config.yaml
intermediate_size: 1344
norm_place: "pre"
norm_eps: 1e-06
weight_decay: 0.27
max_seq_len: 1024
Each number is 50 + 12 x the weight over its row's rms, rounded and kept within 0 to 99. Layers, rows and columns count from 0. The size before them is the row's rms in percent of the matrix's.

# layer 11 MLP gate, 1344x512, rms 0.039, rows 393-429, columns 0-63
102:62 59 66 46 46 48 23 62 56 48 38 38 67 54 48 46 45 54 61 55 58 53 51 34 35 47 37 55 56 53 51 43 46 53 37 39 25 33 43 46 58 52 70 55 43 51 28 62 36 42 58 50 54 52 43 75 45 55 47 41 53 45 48 49
098:28 37 65 77 49 35 48 53 51 34 34 57 63 53 47 54 52 24 35 51 25 49 62 52 45 47 68 56 60 65 37 71 58 55 47 47 55 81 63 66 41 72 21 41 56 51 31 46 20 57 44 33 57 65 42 43 31 58 49 44 71 51 47 38
109:34 52 51 60 52 60 58 59 45 52 54 50 28 55 48 32 31 59 25 46 56 56 29 51 37 63 63 48 47 62 27 52 53 65 54 31 75 51 56 61 50 45 54 53 44 52 18 45 45 46 33 65 15 30 80 68 58 41 54 47 49 59 45 38
100:45 49 62 34 62 52 59 51 61 58 38 66 35 48 44 37 68 50 46 49 53 59 67 61 54 67 38 56 56 40 51 42 65 69 42 49 27 61 45 48 36 67 38 52 57 49 66 61 51 64 45 49 47 64 48 50 54 38 45 42 57 54 54 58
095:70 47 73 56 53 67 40 42 59 29 50 66 43 72 59 38 46 49 52 41 55 38 56 62 59 76 64 45 51 46 54 46 51 61 71 15 71 39 47 51 51 44 69 46 56 48 53 44 57 56 49 54 44 34 42 70 49 36 44 50 41 54 48 54
104:54 29 74 61 20 46 58 48 36 69 57 62 43 46 48 54 27 67 60 61 53 58 52 51 50 51 45 27 39 57 52 39 50 54 52 48 36 33 33 70 45 41 39 26 66 36 52 37 57 67 46 49 22 41 32 41 51 44 53 45 40 27 59 64
104:57 54 58 54 43 49 45 47 44 71 78 73 55 60 51 53 54 52 16 44 37 56 51 44 84 57 40 48 53 40 61 47 50 40 63 40 55 63 60 37 38 51 53 56 58 63 43 51 47 53 26 51 58 44 69 29 58 33 51 40 58 46 56 59
101:55 47 55 52 53 60 41 65 39 28 60 43 52 44 67 61 66 63 37 35 70 61 55 59 55 47 49 58 45 39 45 54 52 53 56 26 37 57 49 60 62 50 60 56 69 31 64 51 51 36 56 48 37 53 57 50 35 52 29 46 43 70 71 56
086:54 80 40 59 65 33 31 59 45 50 31 63 50 49 58 63 55 44 46 65 57 37 57 25 61 54 62 65 56 44 61 45 37 64 58 71 40 50 58 50 44 75 60 71 56 45 61 39 61 41 41 50 67 42 44 30 82 60 39 63 52 48 42 51
106:50 42 68 63 69 44 56 64 50 70 65 55 55 48 39 49 45 54 46 23 52 40 49 69 32 45 58 65 25 60 46 59 62 74 59 41 57 45 64 51 47 26 50 61 52 75 36 41 56 66 43 45 37 53 67 37 50 63 38 70 69 75 42 54
100:53 49 59 45 39 63 69 57 41 70 42 64 44 38 55 60 63 30 48 41 65 42 45 64 76 38 69 63 53 49 35 42 66 59 54 42 61 24 50 38 64 58 58 42 49 63 43 73 56 41 35 49 54 30 37 55 46 48 49 67 43 50 45 67
105:57 65 59 40 46 50 60 70 38 50 49 47 61 46 79 69 57 35 64 62 47 48 41 58 67 57 62 57 35 60 44 43 46 40 62 44 42 29 34 73 46 33 45 56 50 38 69 36 31 46 39 65 49 56 59 66 53 52 75 55 75 51 41 45
104:45 44 49 54 58 58 44 36 52 36 34 33 52 39 51 42 77 52 44 39 46 49 59 71 60 52 66 71 51 57 43 45 58 47 43 53 49 35 35 70 67 61 39 26 55 75 46 36 49 33 53 55 53 25 35 53 40 40 39 49 40 53 54 50
117:52 47 86 69 36 58 41 47 48 28 63 40 26 35 34 60 53 37 56 42 47 63 48 40 73 40 47 43 33 82 34 38 47 56 36 36 47 45 45 74 56 61 53 59 83 60 52 58 57 48 28 73 30 48 47 34 47 58 89 55 49 27 51 55
095:59 50 25 34 65 42 48 56 58 57 75 58 66 46 70 46 57 63 57 49 46 52 57 61 40 36 61 32 67 41 54 49 55 42 63 46 59 51 50 43 42 77 60 57 59 58 36 72 50 29 51 46 61 42 34 53 44 33 29 50 56 44 44 74
102:56 32 51 53 29 39 56 49 46 54 42 37 64 56 66 33 40 55 46 63 48 51 61 64 48 55 55 71 61 52 42 51 60 57 46 53 55 61 34 66 49 48 75 38 55 36 55 51 57 59 37 63 34 60 47 41 62 40 51 68 36 29 45 51
102:34 38 77 53 38 51 54 67 61 45 29 64 19 30 39 52 42 49 54 47 55 53 43 56 50 55 58 83 51 69 56 70 56 45 51 53 28 31 63 88 50 44 36 49 46 35 52 37 50 48 47 78 57 63 61 37 65 28 39 40 69 33 32 56
104:52 39 54 48 39 66 42 48 54 41 47 30 53 58 51 74 59 50 31 42 69 42 72 41 29 44 46 57 68 50 56 43 44 50 61 50 53 75 49 57 44 68 38 47 70 48 45 62 64 61 43 57 52 45 58 43 42 45 56 50 45 65 28 57
099:54 39 57 45 52 70 36 51 34 66 45 69 71 38 73 54 56 52 42 56 56 53 49 61 44 38 49 43 64 50 53 48 46 43 42 65 52 51 42 45 56 48 43 52 34 59 32 57 30 44 90 74 42 54 52 58 40 44 49 56 54 54 43 49
096:33 35 53 37 46 47 32 37 47 47 67 44 35 61 57 58 37 59 67 59 79 55 49 41 53 47 36 37 32 84 40 50 46 32 47 39 60 54 28 42 50 58 57 66 40 62 50 64 49 35 45 43 70 54 52 53 36 54 48 35 59 43 25 50
096:54 53 69 39 41 55 40 47 49 28 52 66 50 57 52 67 36 65 49 45 78 73 55 50 44 46 49 59 50 43 64 55 60 48 46 39 66 61 51 55 57 61 30 61 67 55 57 36 49 59 34 33 46 25 65 42 49 52 58 83 49 68 38 39
097:55 43 42 39 20 51 61 45 48 43 43 61 23 37 56 53 54 68 46 43 59 64 64 50 48 35 46 46 43 51 53 54 69 25 51 49 40 40 24 47 43 67 45 42 53 41 27 40 60 46 35 34 70 54 43 34 72 53 44 48 67 54 62 50
091:52 37 44 51 32 44 67 53 52 52 43 54 42 55 75 37 78 52 52 55 61 30 58 69 38 62 51 55 50 44 58 59 43 35 69 60 40 67 51 65 57 67 55 46 60 50 51 38 61 45 62 29 65 70 65 65 54 59 49 35 38 68 47 79
101:30 58 32 61 66 64 32 57 51 37 54 47 40 23 37 42 51 51 60 31 38 46 57 44 38 50 74 55 64 57 65 58 58 63 53 41 53 42 54 52 43 55 46 57 61 63 20 44 63 59 55 70 56 42 49 53 49 61 45 59 41 34 64 56
102:26 62 56 28 61 35 38 45 39 48 54 48 40 38 58 62 71 58 69 51 55 55 40 37 47 48 43 43 47 55 60 52 49 47 63 61 38 49 71 58 50 52 60 31 60 47 32 53 62 54 54 44 30 61 22 55 47 53 45 48 48 40 55 64
103:51 42 64 43 38 29 59 41 54 40 61 27 33 46 73 65 48 47 25 32 55 67 65 28 50 39 45 66 33 43 53 27 63 36 42 48 36 51 47 52 51 68 45 57 46 38 34 31 38 44 85 45 46 75 51 61 36 49 55 48 59 56 71 81
105:42 51 38 53 50 40 37 49 71 62 34 52 45 55 55 59 39 55 39 28 57 58 52 70 41 40 44 59 43 43 52 23 51 63 56 36 66 50 60 63 71 43 52 21 55 71 44 35 63 53 55 53 73 63 47 64 30 41 46 56 35 53 56 45
096:55 46 52 44 45 51 58 50 45 53 53 53 54 27 55 52 65 49 47 54 64 46 71 71 61 64 44 48 43 46 35 38 39 62 59 44 50 45 43 70 48 47 31 64 44 43 45 35 44 38 40 47 47 55 36 30 18 63 67 29 24 41 54 57
093:61 36 53 71 77 37 26 64 44 51 65 31 61 48 65 46 77 44 41 46 56 41 38 51 49 51 32 38 59 57 43 52 47 56 43 42 45 41 36 28 47 42 51 28 55 33 79 46 64 50 40 41 46 57 51 58 31 45 55 58 57 45 43 64
093:46 48 51 33 40 32 50 45 51 49 58 54 41 74 67 52 53 57 40 55 44 53 45 62 43 49 29 59 64 53 46 62 45 59 64 47 53 62 40 71 53 46 39 52 57 26 39 82 57 68 33 49 45 59 34 38 39 44 56 31 46 51 34 50
095:45 42 53 65 51 45 63 34 52 55 43 70 56 46 44 24 36 36 53 63 46 48 70 38 32 56 43 45 42 61 63 43 59 53 49 63 37 49 46 61 41 36 46 77 44 61 48 67 50 56 57 48 43 60 49 67 45 41 41 41 65 48 41 55
094:52 48 45 48 49 38 47 53 45 38 51 46 45 42 69 56 49 50 22 72 24 37 66 64 34 48 37 56 60 23 30 42 48 47 42 32 40 51 45 49 48 66 59 50 63 74 38 62 53 50 74 62 36 69 26 58 51 42 50 46 49 41 67 72
103:72 29 41 42 42 59 42 50 46 59 39 66 61 55 51 35 48 80 60 39 79 37 57 60 42 38 26 43 43 93 49 30 53 34 53 51 57 45 54 35 35 68 66 64 71 43 60 50 49 54 48 39 40 58 42 57 54 30 70 62 34 65 20 40
090:38 36 49 48 52 35 37 46 40 59 51 40 49 48 32 47 56 46 40 49 65 67 61 58 43 25 48 50 50 55 39 39 67 35 70 57 44 60 53 56 50 56 58 66 52 45 45 44 55 54 30 53 53 44 62 65 54 57 42 59 62 71 62 35
096:37 57 34 45 59 65 59 57 39 43 61 41 50 29 45 42 47 40 58 44 38 52 62 66 44 56 55 63 61 57 56 71 38 44 67 40 72 44 38 50 38 53 54 32 60 46 45 67 49 44 50 68 44 72 42 58 43 64 38 62 52 42 30 63
095:40 45 36 20 42 26 44 49 42 49 46 41 29 48 60 50 62 25 31 58 53 55 57 59 50 55 59 59 58 57 40 48 76 43 64 48 58 49 25 67 41 50 54 42 37 52 48 45 39 41 42 24 46 65 71 47 30 45 60 61 59 51 48 29
093:39 45 58 42 30 45 47 57 56 48 60 37 41 71 41 47 53 66 48 58 51 54 40 56 67 39 42 40 51 51 40 68 50 47 59 44 62 50 37 69 77 53 55 69 74 39 64 48 48 33 36 59 42 48 39 47 37 60 46 59 51 62 49 53
# layer 11 MLP up, 1344x512, rms 0.0374, rows 393-428, columns 0-63
101:40 37 57 36 52 66 38 41 64 51 54 48 57 23 22 81 50 47 55 50 42 43 56 48 47 39 52 43 58 50 38 32 47 52 52 62 58 39 73 45 35 56 39 58 22 48 50 62 46 44 29 44 38 59 56 36 56 49 46 59 48 58 46 58
096:65 40 35 51 52 38 68 48 43 61 46 54 57 58 32 31 51 36 31 33 43 55 69 63 31 71 72 36 38 50 44 58 54 86 34 53 51 75 31 60 47 51 65 37 66 40 55 57 52 62 36 64 24 25 55 56 44 44 30 47 56 42 48 57
103:59 34 48 63 38 24 20 48 65 66 49 44 73 58 38 68 44 62 54 38 37 51 40 74 70 27 41 32 52 55 71 52 28 60 62 49 30 37 52 55 37 64 49 55 52 57 51 58 45 44 44 57 47 26 59 54 53 42 57 71 77 61 45 27
101:31 66 52 44 47 72 45 55 58 37 42 42 62 34 43 94 63 64 47 52 47 67 45 51 63 46 46 65 63 49 53 41 37 43 39 56 40 61 62 41 41 44 47 43 54 44 57 40 44 36 39 35 46 53 46 57 71 46 63 74 51 47 66 59
099:54 65 25 60 58 51 74 66 59 66 47 61 66 39 58 56 63 62 48 49 36 45 48 62 33 57 45 38 41 29 50 61 54 37 55 51 43 43 39 58 62 67 41 59 44 49 52 53 29 48 46 42 41 45 61 40 48 44 58 50 53 41 57 56
102:51 39 44 51 38 41 63 51 46 64 46 43 38 38 23 57 43 39 55 53 53 44 63 64 56 47 62 41 52 35 44 53 29 30 47 75 53 50 42 39 44 27 37 44 49 53 48 75 51 39 25 51 68 37 67 63 60 45 51 39 53 70 55 60
103:29 66 56 70 43 61 64 44 58 47 52 61 61 58 43 33 60 42 62 66 50 48 48 52 56 50 44 56 54 57 65 46 60 38 66 26 50 57 48 36 58 41 62 64 36 54 38 59 39 68 57 53 64 62 35 55 56 47 46 46 45 38 59 43
100:37 53 31 67 68 29 62 59 57 54 36 68 59 42 60 74 39 46 31 59 63 19 61 78 45 64 49 62 53 66 34 53 64 60 33 65 43 70 70 51 36 57 44 58 53 49 60 25 52 56 47 33 61 30 62 56 51 53 63 65 66 62 49 41
090:59 54 62 53 64 33 57 26 56 56 67 54 27 51 47 44 31 68 52 48 69 44 60 45 49 46 58 71 46 58 53 41 55 54 52 39 65 69 37 52 36 46 39 38 62 58 59 23 60 50 45 29 55 57 70 53 63 43 64 44 41 41 45 57
101:48 42 51 51 70 46 53 61 54 33 52 30 48 44 45 32 44 58 43 42 29 61 39 54 40 59 58 33 33 74 48 57 46 42 28 38 40 60 72 30 66 48 65 32 61 75 39 62 52 58 37 37 43 42 15 58 49 61 34 49 40 65 31 63
103:38 53 46 45 56 48 48 46 56 40 39 67 50 36 27 43 39 91 51 69 43 70 62 43 35 58 68 63 47 57 51 58 56 37 44 57 35 64 37 67 57 65 36 54 59 58 34 96 45 45 54 35 70 61 60 56 74 28 45 47 66 62 43 51
102:48 69 31 49 53 55 58 47 64 37 53 59 56 25 45 53 43 58 49 46 42 40 55 49 50 42 44 29 51 59 55 48 29 41 53 56 42 59 52 56 56 93 49 41 57 45 50 23 42 39 58 45 57 53 59 33 48 47 53 39 51 32 44 30
106:72 25 64 51 40 65 45 70 36 72 47 49 61 61 39 35 34 51 64 49 63 60 55 51 43 47 43 50 56 40 51 53 45 52 44 28 62 38 64 35 61 65 40 66 35 48 45 41 42 53 64 57 13 56 63 51 52 46 46 32 44 62 44 44
114:44 48 37 27 72 50 65 52 35 63 35 50 66 51 66 43 58 64 47 66 62 45 55 51 36 50 55 53 36 41 62 55 64 57 70 49 46 54 51 42 56 50 64 44 49 61 50 61 45 56 64 32 38 45 54 45 52 30 26 27 88 66 50 38
095:65 33 41 56 58 44 46 32 62 56 43 47 55 36 62 23 29 43 45 63 64 43 69 53 54 55 55 62 51 47 43 56 43 26 19 54 63 52 53 28 36 34 63 41 57 55 32 55 41 51 55 43 55 63 60 47 29 58 37 33 49 48 45 56
101:57 61 63 38 63 23 51 33 32 48 62 32 30 43 40 33 58 61 79 53 44 54 37 70 67 40 39 40 73 47 62 63 60 52 37 43 24 51 64 47 53 55 41 60 67 38 64 67 45 36 39 33 36 66 56 34 46 54 63 70 50 76 35 46
100:54 52 45 37 54 49 62 39 67 72 34 47 39 41 69 46 49 43 34 57 45 69 34 66 48 40 61 56 47 59 52 50 50 41 56 42 41 36 46 40 58 61 38 42 46 62 54 50 61 50 49 62 48 44 52 55 45 44 43 48 56 72 56 40
105:61 47 47 46 46 72 50 32 41 46 30 66 60 63 56 48 57 48 23 40 68 50 43 54 48 49 59 36 41 60 50 74 34 69 41 53 43 52 62 51 44 60 36 67 57 46 53 41 60 41 54 50 54 50 42 36 43 34 60 52 36 41 55 73
101:46 57 69 43 28 30 38 55 60 48 26 40 68 44 40 65 31 49 57 61 25 43 41 35 54 64 47 61 62 51 14 48 42 47 64 75 42 48 50 45 57 62 65 44 36 36 38 37 59 42 57 64 52 70 51 55 51 50 80 37 39 57 44 34
096:71 54 67 47 59 66 64 56 38 53 71 56 50 57 47 46 50 57 47 30 38 67 43 47 46 52 44 64 36 35 61 47 45 62 58 54 48 42 35 55 50 56 67 48 58 46 54 33 41 46 61 51 65 33 39 52 58 47 43 21 38 59 47 58
094:48 55 56 54 58 58 44 39 16 49 56 56 59 59 17 54 71 55 70 71 30 74 56 49 45 54 43 37 63 45 53 59 24 54 75 41 40 51 37 55 46 47 63 52 37 50 53 55 51 55 45 34 38 54 38 52 56 60 56 53 49 53 51 30
099:31 35 54 40 60 58 60 57 56 32 44 50 40 40 48 55 22 43 67 47 42 52 57 42 56 40 74 50 49 55 41 44 52 31 18 62 51 46 61 61 65 47 48 20 58 36 47 59 47 45 29 59 26 44 43 33 68 53 43 46 56 37 46 54
096:45 44 52 52 78 33 72 57 29 39 46 51 47 33 33 66 51 48 54 42 53 58 57 49 67 62 46 44 31 48 40 51 51 28 46 29 42 56 36 41 45 44 36 38 54 38 48 35 63 55 50 47 46 51 42 70 58 71 61 41 43 73 51 41
102:34 50 48 37 47 45 46 43 44 59 61 46 61 55 52 46 38 60 53 49 34 53 39 46 64 54 66 45 54 51 59 51 87 41 58 63 48 58 76 53 45 44 39 41 49 52 38 53 48 38 61 64 57 47 67 44 27 54 44 59 67 47 53 60
099:71 53 44 66 60 19 59 51 49 44 65 27 53 42 72 47 55 57 39 68 52 73 42 38 53 34 29 57 39 13 47 45 33 65 56 58 32 61 60 30 53 57 57 47 53 55 49 52 68 28 43 39 45 64 48 46 48 21 39 70 36 42 58 57
106:62 61 34 60 67 58 61 62 44 42 43 58 39 56 45 43 35 53 43 51 72 37 43 33 43 55 74 34 40 62 64 47 47 56 30 64 48 54 44 54 58 60 39 37 45 61 59 45 47 47 32 67 56 29 40 63 54 44 27 39 40 45 57 59
100:64 47 53 58 51 69 41 32 78 44 52 29 39 43 39 61 17 50 32 39 48 37 40 44 62 54 29 59 48 47 62 52 62 50 57 57 48 69 28 65 65 55 38 75 48 50 81 52 55 52 53 63 79 64 46 35 57 37 52 48 52 41 61 48
095:41 61 65 35 40 58 52 42 54 41 36 54 49 64 55 39 47 60 50 32 45 55 41 57 68 46 48 53 54 49 36 44 56 43 64 58 58 78 40 32 49 63 54 45 61 57 41 34 36 39 61 30 36 32 40 76 46 50 56 52 54 47 56 48
098:46 46 48 34 39 43 39 42 47 51 58 49 60 41 43 47 59 52 67 55 55 62 40 63 56 39 47 63 49 44 47 54 47 60 39 66 43 54 85 78 60 48 59 26 22 37 58 36 35 41 76 44 44 61 49 71 44 23 52 70 57 61 49 44
090:43 41 59 61 48 72 43 63 50 81 41 51 40 74 54 40 44 49 40 51 35 55 49 60 61 42 43 42 39 46 64 67 31 50 57 73 64 37 64 59 34 29 55 67 47 33 49 65 43 48 53 49 65 46 49 61 48 54 51 50 32 70 53 60
100:64 78 56 38 57 48 33 46 62 46 38 54 48 51 54 42 49 32 35 45 70 63 33 49 61 51 65 60 33 54 74 52 51 43 69 55 36 50 59 37 40 57 32 47 69 46 53 81 58 74 57 55 54 53 49 51 53 54 45 48 43 60 41 40
098:60 62 40 58 64 48 62 57 41 61 45 65 58 32 44 71 49 41 68 59 85 46 41 60 57 38 47 53 57 49 52 68 66 55 45 49 50 38 58 41 59 51 62 59 67 40 55 64 61 68 60 56 57 55 53 69 66 42 62 54 41 46 43 60
104:33 61 40 37 65 52 68 53 62 44 38 37 42 50 50 52 64 59 36 49 42 54 49 39 37 53 16 56 60 68 50 47 42 74 38 33 39 69 56 29 44 68 44 56 49 62 64 58 67 47 55 45 51 55 50 52 53 40 47 61 48 55 56 33
089:80 49 58 38 44 37 64 38 51 21 67 57 54 63 34 58 47 52 33 43 45 43 55 51 34 46 66 60 55 57 48 37 70 65 45 52 59 53 51 42 33 81 63 76 38 19 44 31 58 63 72 15 40 47 68 56 57 54 63 50 53 61 63 50
099:63 51 32 57 51 46 54 47 49 67 62 55 42 45 62 66 58 59 41 54 57 48 33 53 38 40 50 48 46 47 51 53 58 55 57 61 44 47 26 29 33 62 59 54 38 26 44 41 45 34 77 67 61 45 28 63 65 23 52 52 62 37 41 29
095:70 56 52 52 54 61 44 50 74 49 59 49 34 70 44 47 46 53 48 31 56 50 57 29 54 28 35 57 47 48 36 52 65 40 61 32 36 62 43 49 51 58 34 72 80 40 56 35 26 48 48 71 24 33 43 44 34 63 43 46 56 50 35 42
# layer 11 MLP down (transposed), 1344x512, rms 0.0342, rows 393-428, columns 0-63
100:50 58 28 76 38 74 63 36 32 51 58 49 44 69 32 40 63 57 56 58 59 56 49 34 48 36 32 62 50 52 61 57 37 75 57 63 58 64 27 29 52 49 52 46 55 52 49 31 37 46 65 43 52 39 60 35 51 44 48 64 55 52 52 72
098:65 43 55 56 57 35 44 74 46 41 44 43 49 38 46 58 38 37 33 59 48 54 60 69 48 72 54 46 70 55 38 36 60 42 49 51 49 47 46 49 47 48 38 75 32 43 56 39 57 42 51 48 47 36 63 42 55 46 52 46 41 50 64 57
101:70 40 44 42 58 58 66 38 69 46 46 58 58 53 55 40 54 50 61 31 54 36 72 69 42 61 54 61 53 63 51 46 58 25 27 43 49 44 57 50 66 44 63 52 29 55 50 45 56 50 74 51 63 48 67 58 55 40 43 42 50 63 42 49
102:52 49 48 45 59 50 53 58 50 56 66 41 62 45 43 60 51 57 40 54 25 57 47 66 41 38 40 60 58 81 61 55 47 55 60 39 50 43 62 80 47 37 41 60 57 52 49 63 50 65 66 38 63 11 41 71 38 37 59 51 38 50 33 62
098:53 44 72 38 56 58 48 48 56 44 51 44 39 38 38 56 44 42 44 49 68 45 52 71 56 35 70 62 51 50 70 38 36 69 35 57 50 64 57 58 29 49 48 42 40 49 59 40 64 62 39 72 59 53 58 63 30 45 34 60 49 42 19 64
101:33 69 56 46 63 71 55 57 63 56 43 29 49 43 44 41 50 45 47 58 62 47 55 67 63 65 82 52 44 45 54 59 68 66 34 46 68 58 79 57 31 52 49 49 51 36 36 71 41 60 52 54 53 28 68 69 79 61 49 47 68 73 44 52
104:49 68 48 63 48 50 75 80 42 44 40 67 40 30 43 63 46 46 64 39 65 42 59 65 28 58 40 41 74 41 47 55 46 62 71 69 62 69 65 60 54 51 46 58 61 73 60 56 74 53 38 57 57 33 42 42 37 56 50 45 57 59 42 44
099:47 55 49 52 53 41 55 62 71 61 56 66 52 43 39 20 46 44 64 53 41 59 41 15 40 47 52 50 36 60 59 56 42 60 60 43 39 50 70 22 32 46 64 49 69 46 65 51 56 60 57 31 46 65 49 63 60 43 60 41 46 42 40 30
089:60 48 49 44 45 42 36 62 47 54 45 45 65 47 61 49 61 72 72 62 54 46 42 63 47 43 38 48 61 37 42 52 45 50 45 62 59 58 56 47 43 49 70 47 81 69 30 57 57 41 35 62 46 41 72 51 32 54 28 54 40 55 45 64
101:48 53 46 24 49 38 54 45 53 30 59 45 55 72 44 55 52 25 64 47 59 37 60 51 48 61 60 37 58 29 48 62 70 51 57 66 51 54 68 47 51 45 56 33 58 52 59 42 53 64 58 38 42 44 58 81 44 38 49 59 33 64 50 44
103:67 52 42 77 32 41 32 59 35 69 49 58 64 31 24 49 35 40 43 41 72 54 45 60 50 60 55 54 58 68 57 69 39 47 44 28 46 66 43 48 59 41 44 23 61 37 54 43 45 45 49 74 38 58 39 36 58 61 26 83 49 43 39 61
103:31 52 53 51 56 45 52 47 67 71 62 51 49 38 54 53 24 47 55 57 47 60 45 64 70 70 71 47 36 47 69 61 52 44 42 50 35 82 42 64 50 49 57 50 80 58 54 30 61 71 53 38 60 52 53 43 55 40 42 54 58 76 33 59
106:67 38 42 39 45 67 38 69 65 62 56 29 35 69 63 71 29 60 48 45 67 76 38 66 60 55 50 63 48 46 75 46 44 45 34 55 47 43 45 52 47 60 50 63 43 50 46 56 44 39 52 59 22 38 68 49 48 37 37 61 72 43 47 53
110:58 49 75 43 51 49 47 34 64 38 46 41 54 47 28 56 41 44 36 50 45 82 38 31 70 51 28 47 29 67 39 25 56 43 44 35 38 52 61 74 43 46 54 68 54 49 39 57 49 34 36 59 49 52 46 40 52 61 84 60 36 24 48 42
094:47 48 43 40 53 64 42 60 31 45 76 60 57 39 51 57 54 45 55 47 45 49 48 48 32 51 48 34 55 59 43 43 61 58 79 36 44 47 48 71 50 66 56 66 34 30 63 61 60 64 57 57 65 19 49 48 57 57 58 59 60 55 52 71
100:59 27 67 33 69 58 61 44 38 47 53 51 42 32 45 63 40 46 42 57 56 35 41 49 45 42 60 56 35 45 38 30 61 44 41 51 51 47 49 57 54 53 66 55 46 80 52 29 56 48 44 66 56 40 50 40 56 50 46 50 65 65 58 31
102:59 55 62 38 48 46 47 61 65 68 25 34 61 63 80 53 65 63 47 57 32 31 53 63 55 54 66 37 34 31 30 46 35 50 40 61 37 46 49 47 50 51 50 38 44 31 48 56 49 64 42 44 63 32 20 20 63 59 52 39 46 46 43 51
104:50 51 68 60 72 49 54 44 35 50 49 55 67 68 47 42 43 33 68 60 69 47 69 48 55 73 36 51 61 61 54 49 39 58 40 53 59 62 46 34 54 52 30 63 40 49 68 48 62 52 57 51 28 55 37 39 68 57 55 33 28 25 65 63
102:62 66 49 63 51 58 54 48 36 53 69 57 42 61 45 43 57 47 48 66 60 39 61 58 63 69 55 48 61 50 41 53 54 33 75 47 57 63 73 57 50 53 30 35 39 39 33 51 50 60 32 71 40 39 67 39 57 38 54 51 53 52 55 52
097:32 49 57 43 48 64 47 27 64 40 52 30 19 52 46 46 64 53 42 44 62 48 42 42 46 39 62 38 40 54 46 31 44 32 51 33 40 29 36 41 75 30 10 35 28 56 80 39 47 62 70 37 49 72 44 41 42 71 33 44 56 33 44 61
094:52 61 61 62 60 58 36 58 49 53 50 59 38 39 54 59 58 51 35 45 50 56 35 56 59 50 41 41 51 46 46 49 51 39 56 35 30 35 40 52 50 63 50 56 66 51 46 44 69 60 53 36 39 42 32 20 36 43 56 60 52 60 29 73
100:52 42 37 45 47 38 56 52 46 43 51 54 82 42 36 35 38 39 44 58 47 48 50 45 48 59 61 40 55 36 55 50 47 40 51 48 29 48 60 54 35 64 59 32 57 51 47 35 74 42 42 54 60 39 39 43 62 57 50 72 49 50 54 66
097:50 62 54 54 64 44 34 55 53 48 56 45 61 49 61 61 70 65 43 57 47 61 57 53 50 55 47 44 57 45 44 52 33 59 51 47 55 60 60 62 45 40 44 47 55 28 30 63 30 32 58 44 64 58 34 60 42 23 60 52 66 34 35 65
101:39 36 55 41 42 54 49 69 61 37 49 44 43 63 47 66 39 59 55 36 61 39 40 49 45 57 54 42 61 53 61 40 30 54 40 52 36 62 58 55 57 64 40 44 49 54 47 47 53 39 52 24 44 54 48 54 58 37 46 50 34 34 47 34
099:36 46 32 47 57 65 54 48 56 57 41 70 53 62 51 39 61 51 50 43 57 39 41 49 38 41 65 55 60 55 51 71 50 56 28 46 41 47 54 64 49 50 56 44 62 55 30 54 53 55 45 45 55 38 31 56 64 63 45 45 47 52 36 56
106:60 42 44 37 48 60 60 42 48 56 36 59 39 76 33 42 39 59 82 53 24 46 49 40 68 46 61 43 65 64 48 36 38 55 42 36 67 64 57 36 62 67 52 71 46 59 56 53 41 47 42 34 56 35 42 42 54 54 65 54 54 36 35 36
099:66 35 64 45 69 27 57 34 47 51 58 42 30 22 47 44 47 57 55 38 59 38 32 68 60 58 56 73 23 44 52 53 22 72 47 65 34 43 46 43 65 70 56 22 60 55 38 23 45 54 54 64 31 47 70 43 36 49 35 49 47 53 23 67
094:36 40 37 34 43 50 61 66 56 48 69 59 54 24 52 46 36 50 44 32 29 47 46 46 62 61 51 55 48 52 50 57 67 36 46 49 54 35 72 51 63 51 43 33 47 23 32 55 48 44 62 71 62 73 26 45 47 65 49 55 41 60 46 52
099:46 74 34 49 56 42 51 40 69 46 56 59 58 58 66 30 59 60 56 45 50 28 49 51 54 50 52 57 56 47 40 41 60 29 54 35 70 47 52 43 44 25 48 46 63 58 48 52 74 47 29 45 38 47 35 35 41 62 58 46 48 51 36 65
094:40 44 42 65 56 60 34 37 49 65 47 57 44 47 26 53 41 54 71 54 41 33 43 49 57 39 57 27 46 60 40 28 35 45 40 64 47 62 56 49 39 63 55 38 47 52 66 43 59 33 70 53 67 48 67 53 72 51 26 61 43 58 66 51
101:55 34 57 50 47 70 42 62 42 61 42 47 32 59 69 55 40 60 55 63 22 61 53 49 58 28 53 52 85 37 57 39 49 55 22 59 41 32 53 39 71 56 59 42 59 42 56 37 28 49 48 58 27 58 37 49 57 63 42 46 38 61 63 42
099:55 63 41 64 43 47 56 50 32 46 49 53 50 36 57 34 48 47 38 37 61 37 57 39 42 12 49 57 43 62 52 48 51 54 48 35 67 29 55 56 55 25 51 42 66 72 61 38 60 46 60 47 72 49 50 54 63 64 61 32 52 34 48 45
106:24 48 63 54 54 43 61 43 39 32 59 18 37 48 58 48 57 32 55 32 52 68 16 44 55 28 35 53 58 43 73 40 46 47 66 33 70 38 78 43 60 57 62 54 32 60 47 38 64 43 58 49 37 59 66 74 48 41 41 58 47 54 65 51
086:52 47 51 57 50 53 48 42 45 57 60 48 57 47 53 59 59 59 70 66 65 59 36 56 61 37 58 57 47 36 61 51 58 33 70 52 72 40 46 57 30 50 64 51 55 64 45 53 22 52 65 40 37 57 34 52 47 31 37 46 69 62 66 54
100:55 37 49 44 45 71 42 62 55 61 70 68 53 51 43 33 45 58 72 72 66 59 63 54 66 49 58 53 59 41 49 51 25 47 54 52 35 39 38 47 55 57 51 41 52 55 33 54 57 50 40 55 50 56 56 54 58 58 47 63 59 67 64 70
096:58 61 36 51 51 52 50 52 38 53 67 30 65 48 46 62 81 39 55 67 55 46 60 51 54 35 54 44 47 42 79 24 51 37 52 36 57 33 51 45 56 56 69 47 31 39 41 34 34 65 53 34 54 45 67 52 64 59 67 54 48 45 63 53